config.yaml
n_layer: 15
d_model: 160
n_head: 5
n_kv_head: 5
head_dim: 32
d_mlp: 384
vocab_size: 2048
activation: "reglu"
norm: "rmsnorm"
norm_place: "pre"
norm_eps: 1e-05
positions: "rope"
rope_base: 71600.0
rope_fraction: 0.5
qk_norm: false
attn_scale: 0.177
bias: "none"
tie_embeddings: false
parallel_block: false
extras: ["local attention windows", "a smear gate", "LayerScale", "weighted sums over earlier layers"]
init: "normal"
init_std_qkv: 0.0395
init_std_o: 0.0395
init_std_up: 0.0395
init_std_down: 0.0
optimizer: "muon_variant"
lr: 0.00243
lr_mult_down: 0.7
beta1: 0.95
lr_head: 0.00527
warmup_steps: 200
schedule: "wsd"
decay_fraction: 0.689
decay_shape: "linear"
final_lr_fraction: 0.0
batch_tokens: 16384
seq_len: 1024
doc_mask: true
train_tokens: 106300000
steps: 6489
dataset: "wikipedia_en"
Each number is 500 + 50 x the weight over the matrix's rms, rounded and kept within 0 to 999. Layers, rows and columns count from 0. Numbers have three digits each.

# down: layer 4 MLP down (transposed), 384x160, rms 0.0744, rows 360-383, columns 0-159
# gate: layer 4 MLP gate, 384x160, rms 0.116, rows 361-383, columns 0-159
# up: layer 4 MLP up, 384x160, rms 0.12, rows 361-383, columns 0-159
down360:557500494557498470486477433555502511549490424497582441373498538518416388466482525451394522503536487608489538400512613511599480488510594481523605564500481474538493515442524539425435434619513510433455497507481440593352541501508434489476396468546489470546457568432504460498402455397511522415489521451447549485397542475459500517518486504438550526495444475540490546486498451616465492478479528510523594540501545505428439398447501470568473490505516479492603410455513457487466522573445532
gate361:540511564521546510606451528539574586509595510507505510438489369455519492459495440499479523494527483568502487505547481382470369507483515445604509442457580386467454469597482417490420564476539535619565485478466474492535534513610424418557458585472462424430533546538449412449503526535504483496492461531533503495447459471559471546405426489558585561539554516528549551621535538463552564439461468584415454461501453515478506576445528428484482416512522516491537563608462403506448599533512515
up361:540472517397484523464456609430474553495373417517477518515509469441446405405458416535564504499498460548527558481517421413440479507442409452452579500491501438495485554523535508552509449484508423469466515398502460410458521440465504535431563412531417542479477450475470503432498528407542522540454504517579485497478557499474565564454495508483503492541513426557356504473498405415490460621438356531567471395423427530524456487516565599440576492513425491474484495419513554493623485533452439
down361:486454440433525435572419492540596522524515453500538570404473453504529505514462435553540571491576544525540556462515467435519367553534447456391552530493571497576582572556570491471487531450519480524552606450544494514545490596456493562551488507498506538504495488468456590462558539506526434405513490381505501526599452522509583481440507547428456541518507529515509494426468473466489427460454530491474432450468521516451477410578585526511482556527517457491428547380462471618564501515455465
gate362:554462488492466495456460572586407581459444563495454510520582531460455494478505452443486506470448472558504442570462432523499452553507463436511499493509530485525516440515430527489580500399461535537441424412472490464484431466396428572459598540534479446552590545408478572575573475459465562514500469471488501484502426507490449485438500436606481483536479531389461532523445557431558503518421425458505470539478575533548539513429520480508472475492570455435594467521445478575427592525655632
up362:598566477509526547514530538579409509526500423514527608510517518484619421467488500477489533559563464570495500428549527535434424535468511449521517501462562460479485469435478434540507497502513527431519354544528474520459452468446560588422407538559474514518539443486508511467464556602466501429567542425505389503397587472472352475500393584469523543467581485476588569510391427476521526494543517485567473517469516535409511598462487511601512505529477452574570511503390531467444595482482589
down362:490516527576445474405559531556528377530538558527530572551443503540566562561535534508462461447565459487517451497454420500500550581382493558604480487487514559525404502549461502488465421437528467453593480496554386619485504493528535524564486498506440563450488574448446512437450526466540476448531518560467458523538564463601487531581439465423528531479567497541554482544534551453516479462515531476500484512522453524441449551506515533449571482460534608466554468470507525529530531462476482
gate363:488495522468417515412486550483522506491446456540546526416585544513526523437503481547492427498387441467486437529567611563568505549552501405560484465506538500456499415453448478469554593541505390511472534472570440518409541493358558462432430660529411579488529530509523457423547410446444559450497448542542523367584495476527475464464406453450603501527503508377515458441485465476532593453637577424451507462395471450518490546553543417469575574491545532431581503491496524476505471509503536
up363:464574485566434669481409454480500510483471536580470465436566564567443463456639439573400452473381515506450524488608483422513475478513473391466391460431439484432504500571434454459514638525511438457492542571551455489373547491489533475511465543528383540498545572556447453365466467485394538589550443466384490503600445369524564535520539564532568447509484574463549491580522524477403512564666518483526520419398510440440474524532510513442465526540430527485496555452529523470506407411432437
down363:437449492471473475488513617519569493478505527589473511447694504553361473505490564578484503436575545593488634437527462586527472444556526447510484473468566500468449381412488527524476581625568436507474428553456430407426481487555526478446524431506537580526487522443581539484542542428468495488590576606536605425544491385551522476500519506467434466420474453513469515485527435399547454464516472496516459558498418430515513585539538542424529559427485533423518488510417407479555466487528481
gate364:488465434419426472386588623545472438437500528522537579509558596475479522480511439518412509468547449535574511466424410547507542469511563462507509464552509596500441532512456436426547455478436496530536530500543532538560497413480515487475465489426433424413534539549528428520596491449418587512479477544480568509503489512554481403559515485483597553432536545519486524470490477479529427474461464526440559501473503503598483429500519452477456548580498587432518367495563527564487476426475533
up364:509433489537460602376494535463429458415461446547499508508451523464457503492459572467495429578540449473580621508508554538422489615406528426474429508506566521475467539520474581533506521577528538553546518527477472501579454527511565466571534532405562511540535548474462419463472435417461510528586505512515540481385524453414564531561539464520490514521539503453432400524424496577460400524506530505549479521575480549491427477395497528502507480473387572540584668454496461592492512436561490
down364:505501512455487517566513553461557443599512483470561492469502479581460464539575518421475603457565523436558520435436586500473523454503653478566517553494524483628552454441521515537476507506489545567547460633445511474512485479594434451461578479508472578532481496566498527494499475506450447481575555551521529534545562471469438409527480493442542465568451446550470526584482604535544542512506534508528453489461424523514523496619494527529524449491526514529436519387411580472540548558451556
gate365:487447432457457574495461495519459567485455523492482511464414489509510503575481483468461564426417606584576475515522576476460561458477521467471527545567421542457475481496540448426448495502479477621523543554513545547593570555453545544470506506562505550437509584544420515460557460529528503389453421466516456522473512418510387441488489622481584558476468483482435446535468490525375619514488585495486497584382455521539556487417471536509446450532465455491513517521477544548511371468459499
up365:527482528517599554520515487465547469509480568466459476582411402439510581506553574469482530524459497459453443453389552477546449458505455483484446470559507507571571473587573526621561463521558568488413508526551536446430455548396501466512471635508404474432473468584537447450536502439450577519601582541509460519553524557485525546524578507521515533553543518563498567555500519504587486442458576545494510496510515402421391485421483491441557480484525475463487487473493474573505451510510405
down365:560488555515468511493514557500520494445509442578475559474475542513539545513497491486444420556534465476480539532512489488572462621540527455497479512443551474510477556540446520648522471461464593439524496544432429457488512524536522431411537558508491525520479461507522458515525471498509620607474623573569490473492521570505521544426500374508435598590669457590413560466498486485580441578391518568484527380376564489382382544550478550453619480466481529556561489521537424480537558581550497
gate366:410510469492494559458423535464520512544413491498537479455552428553622513406505480442494507404488514473456521573382431474534465544585440441518541425441443482455541393478436495524441532442579528559613470486545510557486487562505567520450541505536469439477435512471509405459440502417479492578469440484539569484487579490474502539496528505443585462475568583527468459384538501510495471529541452600426478422506475506522450454541559474509509434468516525411531517528485423494491480522465505
up366:467435546485516459509377501514533513538470539529550477464627478568598461440424467573466419375556526486481427509423513533538537561536473507500439548541535418494584541594451548452476571466612528546448519467494510545462529504551483503484524466500482431517538598557525424486456510365440533534491457412571450429438563447580568546572482571457606489459462570587583436531488430499568518458477486577466511471515455479542474487450522436451492541414481521482481587494440464507548527441512507
down366:521451519532553575482493472490492422539430508483521498532463494454382447523490445403512486551480528397480483482536497455488532429548435440534456420401462522518485571451463492549539451492499369544514541530520596521492517455537444503497468493531501510530441426448501476479414498444562468452498536444374441525432442524616586631526569457415438572548463535486462445541485409491550455427534444439496462568506539495442511462586421475485562512476467507491496469539471556522450507492485550
gate367:598500460455555511475474418520375440581404510499496522417536451458584528501442534468429563541478427573505531572510441531542441480531484511465556485442492520535442461559528530539525490463389450501429508415503455440512584392529400551508466473516445560464493434504515492547556569544413512495499563472615660508519504516509430421450559444566524459481495524581562506522518409460486521496428486429465544454525517475482455507550594440514529506533602461450408490499429494561595431535453405
up367:541448526489542511463503517573417519526441480532463506533522498541544479519498485473564522371544504497546519546575512483531500494497533535511528526420488463563451444510501445399490474362531554506424473433495484460472514488486460487573521499485465508527426497541505504577465395479472515494548575445542534433490436397463496464557486530483463439492533537481552518418435466408510523411574410492566513444485482449438523485568535495458482426501580469497436364570487556589526450512516424
down367:559524548490531531571550438526383460539509595510492501462535515529492509482534489500411402443431491590501553471414504502467438477566552513486508444497535572569493457563543569439527571508528472584514546457490578509476483461477607468509386488488509483547457452475552451506497554529446580546545446596534439471388572501457450448521569384547591490585426520458588573587449565539604546512460578410547493466430475497480489567489558519403482485463512591459508506490481502512467512529514428
gate368:448434512439513531532571399535581498504420580460419540540427483564431498449468521579535521483518443518564540527569544517486483538436533432491500486480429439522505423501476486551475506486504421537540538504472550446504472601528468561420481558481413430522561565558451460449501445490495426483476549571447597596445487538565470545446402605476491468456431502515500524465493530382482553477379447417564446497511491418536557485516512542542454423547545475511471606541523535435523539597491531
up368:463580507497443551411518478537494453409421447442545431464501450467501505522535454556471502512532440486505503539542383496495557531534579561554520528509569485420481496500648537527444530476455523479522491509557528538428563476473453646556406557510470468466508459497493478584515498482548485506562483469568481375442517490568475440561530430543542497437569449449553511487429538452535436558654481509458612522506516517531485461550503486529512472547477497467523400572424501503449563443575503
down368:468503510469559566481498464489453473448419468460539488466554475550414463504534531517448546385581512459469568534446494582470598485491459486544410532439493506494583481497522489473455495470377494525474518520483528446502522494558449449431458526576440409431519558467490557524525501575514607474558483397625510516525419560509530512475589528424438440490543531544460528487514500492429476574520458542503471604622367464518472549553588575544512604507499487494512432520533537463420570519549493
gate369:484501495544423518444486524467527543513431434461476521534469457533540541411530463504452478474477486500476451485453468456468474509468458486510469430483426521503547523452450515520412529434544467537468519400440565472402515551465505513527464541487539519446509543356394391406488419548561617476541507455511599550561461561530554562508411561550503547543552529532569533527429486490503356502489490457501587493527429501505468527415489439525587532553499524447551581391493445498571509567474518
up369:550484496518465467480482448529488458486449434456536583483610471467417548538499511606440407404387476614452563526496467548511576469525465488498559440540481472462551555432466445456525542501505485498566560396429468556499576526501500535560410512489455485496564468390476496518469541512566481436488543464488459558441491549558497491497552521541504588534521536522482497479496439512439425513479432497580516432461502538634448519579462474584494548547551547411541498447514442473529556493531492
down369:484454548516512509531504580487420486436505481502452454513531503381427629511485450469546522495474515563459486512524523578479467466471533471505535480482469509455573489506569515455563416458455541477471451523463468485467446444478536467477543508518552520556461547537410464474402541488494439435558558623550457482553537495519439427546488555480572517502539466517437517462449531501495459467631533518501407427509584494402541461602530481584506505583465489578480451468536624501507463514479551
gate370:584514552539569506510509490447572500440535426447507535498479502499578491427544385540419533582486488521465467476537467433511631542454554557547570493462492488507549423583445467494559558503627585467615451505624490412491539444493499545516491458530472453510433481443426467510579541548473502483569405500482450528583527485503428466403519525490496426387513522565472488456384419522537485528512520588497518466468434506467493457471505542536523472390589486513443579554429487542431479485431557
up370:507535512485379456626509547525538523435453433521529536549472503550475540564473567475600443402533490619486556454416492516433490387519486535470434510411465467585517509533435513541463486477402468452497521517514572473424607487490564366495467501543473508539444523426518455495533457556463517500335493492585602450448491416647459474394493496471502502584476375419460523411484530508440529516483544510517484498393600511469489473425427476546468513459499496535519559511462488433414431509539564
down370:419444595431504478453485476584435439542512470558426553500433545475522585481486550506575383417500527515449561506559497550535525411498510467543485514520509499490459536449390421598446475423399505592490654488364556531577569583455423596481476506549570484561617539497538537399442556482506520557456464459496552493412499452477497504518463495495525615527519461446483554533545577454488470622582525482568544570496577494502411544536449474548508526522442511513467576507505488520530610634539516
gate371:429508539435437526515455522498515560533508525500495474498453452487538527474475518509538477551558561510447594509491566516455534496378546430466482555575400484533438521512500454496580478481488534501473455589548495468477502553512369512470387520519538465613533500505529479530467541494493539465457546425522517612477512544467369441472654512497573420507537472422514492513506535458514605525508531555396503525564440549511496452512413458458395510545422480496481451531536471499494495582444496
up371:457450489491494369584521481492463571523577503514454533470486482549549472476543466442451581495525559421437546518489535462469447635500470430458510510516485495422510550439441411472529524489483456515421490494514503579522493516480553521495520483533500527520529517499572545481505469564574552548366520502461518457466463474437518456449567459488508433505417475536463494383537496495521488482498508556417468561468443479634496431535529538548525468457526498483587467417440482534463572531519466
down371:531566530473508388508486423535468531489462483508563509612487484481430474488538513513498530398493583524533472493554469488480514468418441527509336476498465436518518505529546587540530564516484476592469594531464523460450526541482522621534531360353589424538452457602481436454441540487467468442532479579452514457536561467527453509476554485525516424415581404493513539531492519514511542513513531537563573557547575483483590473537442580505472505487543484478498447533429426562502431463473545
gate372:558572514489487459472484578410475432428466448519472482564556433482509519478479536590470446395397479485495467486417510452518448507462497359523585436435460443486575483512498414422535397541476451501559611492458512490485564517513574475623564527505603498556484479503545487498582615430527549571474444511471426374504489518463410490447496481454498467438495538474517596419525520491530481510559469583520472514472522542431501490466465383598541547476557427424568464476418449527542465367548479
up372:474466545511458429472489564447476475544427425507430484446500467418471545484570503438458531574508500530573509524503551496570405451422444656541498554516537583554406491478501536492436586464505506577471478522544436480476425539542499495529434487494468518527483553499446476466521475492482553445527504466448481508479446558530448438481523480526534557568493473419430470442558595526539647447505459438536471570486535423534619461530506517374507554510478577474565600456491416414462480488582496
down372:425557510569473548502515530498469467546527575545476423429481480405462572450534562530490373594418444490517440520525488448508513466559493425495569598469478536532435537444567524596497514447552516416415463551441459543502503404435478501399421444484493471427353612536536511447523524468493506415515545537586512434529487557523557526564496575506498484457514453535508477461484515513527533455518519493508526429560558492539433560522546605492559486502478530492487530433534530492482596467512538
gate373:492490555554516545470492530495400500422483532549534378509452486499479535532518554466440527493425519494505465580471575477503541518550559475497549458438575517538575468496459453463496505367502535463439524459472538596571506499488488549506510665543423415545528461455490513547541480527529479518484533482447519536542452576549425509573434505550451600584450479543524475438600547568539495492558486519443497530454460450476558510503512515573436453530512545465501464518534481526598502481567461
up373:572530543498498566608531522465503417479436428456571541475457496476465558576470507525406522471452459458567553510509524455604479507573493403514468506496562553519513456463488548440544501433463514517582523566548466525511533486587478500551481493556534476534591554417471556482476491476393451491537587527421493502475478546487491468482516559507440530532479536555479541533516430490532532573450542495472495479524494424496469407559442575588455407534524501454506431455512536519488417569472513
down373:490478441508457463449447607478457529520516500474466471496484540450583472534499443430605521529597528456447458491407530557428518518488500504426497520563516457479440554548452452390504556532481499549452551480476521509484467537466536512587550499548495557486521413563456527468499552557486454527550497516539478494498533460519482560596533447367481468480511453516530487473515530523484424579499414446503474514509463545437454492447498486466494533426513481574467428414522516475519565511405444
gate374:435569491520448460498561400466458552491434461515545432492474534580470409474433602507455583450564363483544525597431468467478552437464573486516421380435570482543420572465530467590450430571556555520408542409508599554415437471491557480530554488445491473419543545590396454497443472483560467503558478535529440500467508461590502492500430480378418541503584528443478548442457518423479537545516502447465473557453471532396465427512505494486451488458603403410583493491500480570581408505522540
up374:556404380517501485531561504502514519470394549576487436479509548483498460628532455438522506601517418443559555504549536486435475480560450579496426472603550507502443467496547544558425485522518522535486572552532539509532540512485453430478470437496491552501441493443412577579524462534602463501529469498413538431481490516525514541421455517478526545422551553500442440481555506405449541482559368462473471483484537426390470493503505515485631521551467531488490455494519561422494500535495421
down374:533599628442477585443452499500519462397573515484554456462507478460511463501595430593520514506412623554462559535498449587530438469460551461469519573499483507482398436569420499450562429410526503467559574493536531490464473630497534455551526504503538478454609433451562516351583521599484544482524569374399564548491535471583524467450585514563591526485578544624453455435544537426484445430459552502410510378440554494508552434482522463423559494482590550567514582477555499530497572518433505
gate375:439560504491383503539490538512452541528599486423516480460447543472521506528581485416437482522379514522635565529543415563602451486462551401464489497478511506496551511555553503500501444453537548591485547451465572527519488438546440478533598574550504475465501457549473372551600476479518495516543441467438494492500485547520448525513489496530544583483567533394495573552551548451553579514462511488577476543469533485401575476526461477462441497444419473523497517526475415475515507479516554
up375:583552529568532551558510484499515481489475497485562518519418539473491483477529410463504557466497436508449552488599552526527552474454444523550515435567545487456484494631483481442574504500535421505451490571514507543489540519527487368494551495501484545526687482536543421447564457449509497483590473421434474513533494545560577515405580423476526569538534529525410502533525543506527481515522452499522455545602475432546544444512495515447512506445477503437549501535537503424522451463585495
down375:506524441543462503554484499535530480524559547509495523483490491569520449519494475503469548477458498575470489457494527517535450514525518490530480478486532448489413427424483504538546475541550529447532441490504516570460461479486458461404445554461485492565477514510456484511528534502508467479469473508514475454442537462414492526507479557568529441513547478538456463520571589524493559448519490501497572487514548533513446478504561490535494460485542550530578542440513478553494566413494541
gate376:516480550495631446508401582541524490495482516539526475502515477485459506423446581539494514560497417557457395552533570485465538558527406509454583462520477538615556569463408437490461538548518650473593588491499494568512571494567498533391439470392494546490457608455504428415513493523614520533476471531603508510473401406531527417536428470461553585489502510511529560483501386494579459516502410517511483483396506486490464540487522520477531478444495466481532466426550523419552538505515549
up376:456494433498365619488500413539465504489552523535405555502504448447545476508509508543474549500493471521435558512484442553532441399492493515392463485503515488518402632496521451432607454444489521497447570489432514489508525560397572408390487546420506496451503441443528555555460552446472493429467531471542502482444454444546529462421443544459474558528399485515561469519525533563503556570470574493554553466535505507424592484468517585469565579543495458539450464474512522672536521478486476
down376:571401513533546432511492455490490470408399532455535485485477531476492541502524493554471504474490537439546472470517503499534582499549616583539526443518426485365483488437544530479576547607589495450532475580615466496400451521551498599524539512529477517602489532576459544491534445391405504509489471601510437429465454475454469411474459492470467498479477514508534486589600506567507456476571499449525531487418485481475588500481555523460530600451457461504541457454477431505603506493409560
gate377:462571449530515529502493450471494530543437502426426594531491429415529459504467551529456567519483415479556436488559531449583481520587457407536571488565443541517454534479533451602462480456457480545494462467428465426546489547537500526511555466495534425526510516472492582513487481534457524464576540531486484468559457497513428437572411535490482533512464556571405404369516507448460522568400468493516453438474491471471537578468525455479587498510561522524472529458432527444407553499445520
up377:571473458521516463497478518457508456563504462506441358537448568505571566413447523485453504408500487513469504512409510434491555485435441490486530522531502436454482472509546533444471506584493486620402544494539544486556499474482521431562521479497530541603543516542455451480581510491530439596544455545555527543506456558605548451463479533473404556525436440477493521397549448472609447428559491546455506586525591507480533485515510626578450465505483481509490441525492466535508543490447494
down377:596533562467557439458504511568498519551525440509529474379453453554534530567546555431546432518518475558451434466501452551509553508474520475509497443535498512591505467519532500415405486473443530528508526380478480465465552496456425391599477511442493570536522540395473406485529510452482492596419532482426601524514508659524507546489546510478506548426506432488426475521445469404487483586471552502549546365548501522518549474476561520606535474430470450585511481455478422577445473606504532
gate378:584548541516367518476530506510505516564511441570585494436478467555602501511608512510531480566459495504405506512481529530465534551434494530509516538430441491458520430565394528492459514534483577512456594537490535505499534520487468506484478486419467506527569518542624541492536486514441510500480459498476467515540509501416441545595468529500503527410429490499497496445359557441558450514442425515558474479463509504573492486540499498486540488440551553497474469457521506457487590544448514
up378:489536590514478515557495550519504416540495510480515455569471503456519561530569553566560514471450428571508480514454473492439504529455490509496510546425540578468531542437512460542519430493506516466479588471446473541515521576501506531541489441380522587515611493522548515534533518532553530451415461391500563538555454440395608529491516454477442504489510528493499500444387542465605398421495435504476493519513441514462613440488538488494547530492473495522422526439492451424472520536519486
down378:488558481539384564636501436505486474458507570519478487533515521538601475539416524461579504485493492513487500439516507441553504505441519412560586538505530576521522509471554456449450539563437468468446456425500494511493548468430503445540555473490583554512492439495449487426424544535550478502511539530453445505519470563459473485541538480526518549503448504473516594487593605570444451527462500453558504512570581456521506455525522396488561548538533567461561452670530554491538435510504482
gate379:528547481579458554431538509593535491489557562537442461555580524484484485509530462664559483471538579466589606520428562512470532513525557467508501534414493537461429466535452535513529463523485596514512509425451471557413493523464518473453555470498425455570483439548409543511520483408459550578445569524516502473504448460641445500476556603464428482456579482487401471491597501497448459584488495532571525459534395613463457496456431513500457485569493475484525535461600511399490454416529487
up379:518567574470515524530606571528486494541536514491551426592482509520354525467460445491533457419465530451420504584488483532466529542540455526553469482553529522488468522513564501493516473471461522486536471567427583435434471518440438552502478398531517499417484593420516468432482541479485461542455508632475445549516472602386552560450592517543455557505483501541558553463553514427425546489540404572465557513544494514441569566504590450487501499498481509464552521590512566501472407455509543
down379:508454457507548520479454538459511570532475553438533366510497440503516443603541532541493476467492469487496575482582584433582530542514475546495553445430549542426556497549541430419494403519539475484442558453543498583647497490458585605467440465523415492461509488450567593539422449564571499505522400502581554529501488451353510453499497593456432422423473515406436438437494506532537497505509490520456491480512511604531495563489492417556490487511552480592425553524559479548433468491522466
gate380:475533577501536500522529505452544436539545413521490482465530519536538523481463473441463576508483431442498437460535569447467586577467523442434453434539484553505487499455484510510504469595541508452585447472544512565514418456500502519443525418519481501572458512501588484491492505502501411559561468497441494558558490516452496433520486474538484502544452512518461595560374488387465492484488432485468538479486359507520496480458511519526489535509523536449491493497560524472495575510486538
up380:480482458469518497553436503506448459406447425568495546550480522516552494507505489503477471529460464547608505477542532550519519410475539516421576477475502499545475513453497496468469544469539491473533471470565459464466478501521448516409437478495508479508509520381482521510554517518447437521476493497417504446510462440490466437515527418531428533592561570511454501564442429485504551505533490483452464529541488527536507508559521514488489524454454493544462475462563428555500541599485516
down380:472512609506457483535485499505471591444528503607515512500439418585451480448499537443500532484541508489511504530493463500537491581573438507610525506465492447433531492525429573566540465446593402466561481502468455548488464507593514501479592552515465552475502524527430567542507474455436437523493490481486563526512543500539461454487434547398500427533523410509494558458520395506514431515564489440539600448487533521468427467519496421420579529433559531442571516538448498556485541540564474
gate381:543500426460568472528550413412469456497488587589481444470550491564487590570545494567526567582464589500519457559536438479481449501501445497626437443476376534475549447513503495577464584447499426458515520535450485463468482475577576464539436449461579527482518479485539534496561561428453537515560536476453531522521429558525519486562501534492530511458576496500508472462558517507455465583490584498559534536496562455420413503490560559598568512572562506505448499516471481522468467471528456
up381:424523459558499477588517550485462495515459507542502524492387456490475505564457606513450454471433572534440416435406550552496502523511522548484517435471551499512530570538492490553532608531606497487505499514562493485501456558453556447523433404535403489501443436519487441439467487554598517501431460518544486500498560572473511473536576472613559484496445533495348446533498422423483409534459435574559525435483508494494508604471578478558492540565442456509477457509501466522494467558415484
down381:408581499477516549574534511493504446472478448408464449455473545437481378456527415553557496466470573440487555440509464502501482499492478496468518583440496510496551547390542471552495512497444554536600452580548462468456484439544489516509504535452405523515453497549518490510617489468543499553567502457506522406529427495535520459526542506480590549489532514524509470561527496524547552506556459509561566414433564475598501368487410542451449462541450543504413431516459576547530503514478524
gate382:523498461534516523522496538388585504588451526484534560471571465481503468576488496434421452598503423517454521541464489527423540550485618488532563358544479486448514471497490565527510566557516404438459503464539543479429438441518529446475500420516489442582511416489409470419490490461470518427459533452443534460543536500515490437566506436500584531546533546448448532552508515501588541651505475475614481481445426424562559473489563534576463568515471600432442403523561544397515528538496484
up382:503426548527548486452456532463449529545518454485461512418477527481468475479535503441583555483440545454551519505481607501563510441491389419504478550522530426530457530540522516565454565486493581481460548527468546487527562444511466561539436599483533480477497509515480519553456511505574528457586515480596497537463420486536468510559520518485541471583393565510543547476438596463534540438573560437436563493578597504523528545567517465549405384463522493466524567530457559533628458511574450
down382:570473513480453522548664402460515496542445461557487496486471478504505537432555476503499490508518477489523505511521473532569415404565477507546390508443571443547497421469488405501586468510480490568588492534405480542504498410507474511536554519533399529487592561438498531563517438615626534472510510487495567449491430521455498515480545553434602514595554523574495506502450578518505498492485529549576545531551479480566439405486536536519497531517386445503560575504498413517503504527464541
gate383:530570521489560432511506596434512513515495552482387433403532393592511540445508507521466419547557487537526542487516413514520453518497540527505499536416551464496493440554515493497493500537594544496563517547491451516541508598529460484485497530492400470544491458399454516476565392527482554454498463515533410456473510526504495425576426389529610509446513473520442519539564400423545547502501525464490516418493549492510464525492466482426474530462441516337401611501541465420397515542473565
up383:429518607508444499598511565519455478458500425522392466517456471524580528440466487569517507510570482499468610540450400497629618451413518534449503506510466583426494437623533480495522510471544550463541506434588428512476522510448497420535484457451494472481482521474490465483503516530531498525509493458498442460540493492538493546412554487437515515495533439497485570495553512469431421524431546594486549421494519418562481482464538578400564381526425491437414502476526632439542446490491527
down383:469462458447491528488496559476538496528489486610534478451537576465586516533508538511489355536483544465539494499394435462526425502511528441510477568441553356504537561496597539545568611482414551469560625540436532544524543522518473549554539433407533550502437499476494470525461541513486539536633522484490482488577517534513566548470501502430446513503489482498546597469533523464522483464512582539465507514486520426434468538481470450494485554434499485597505489487476548516511489462488453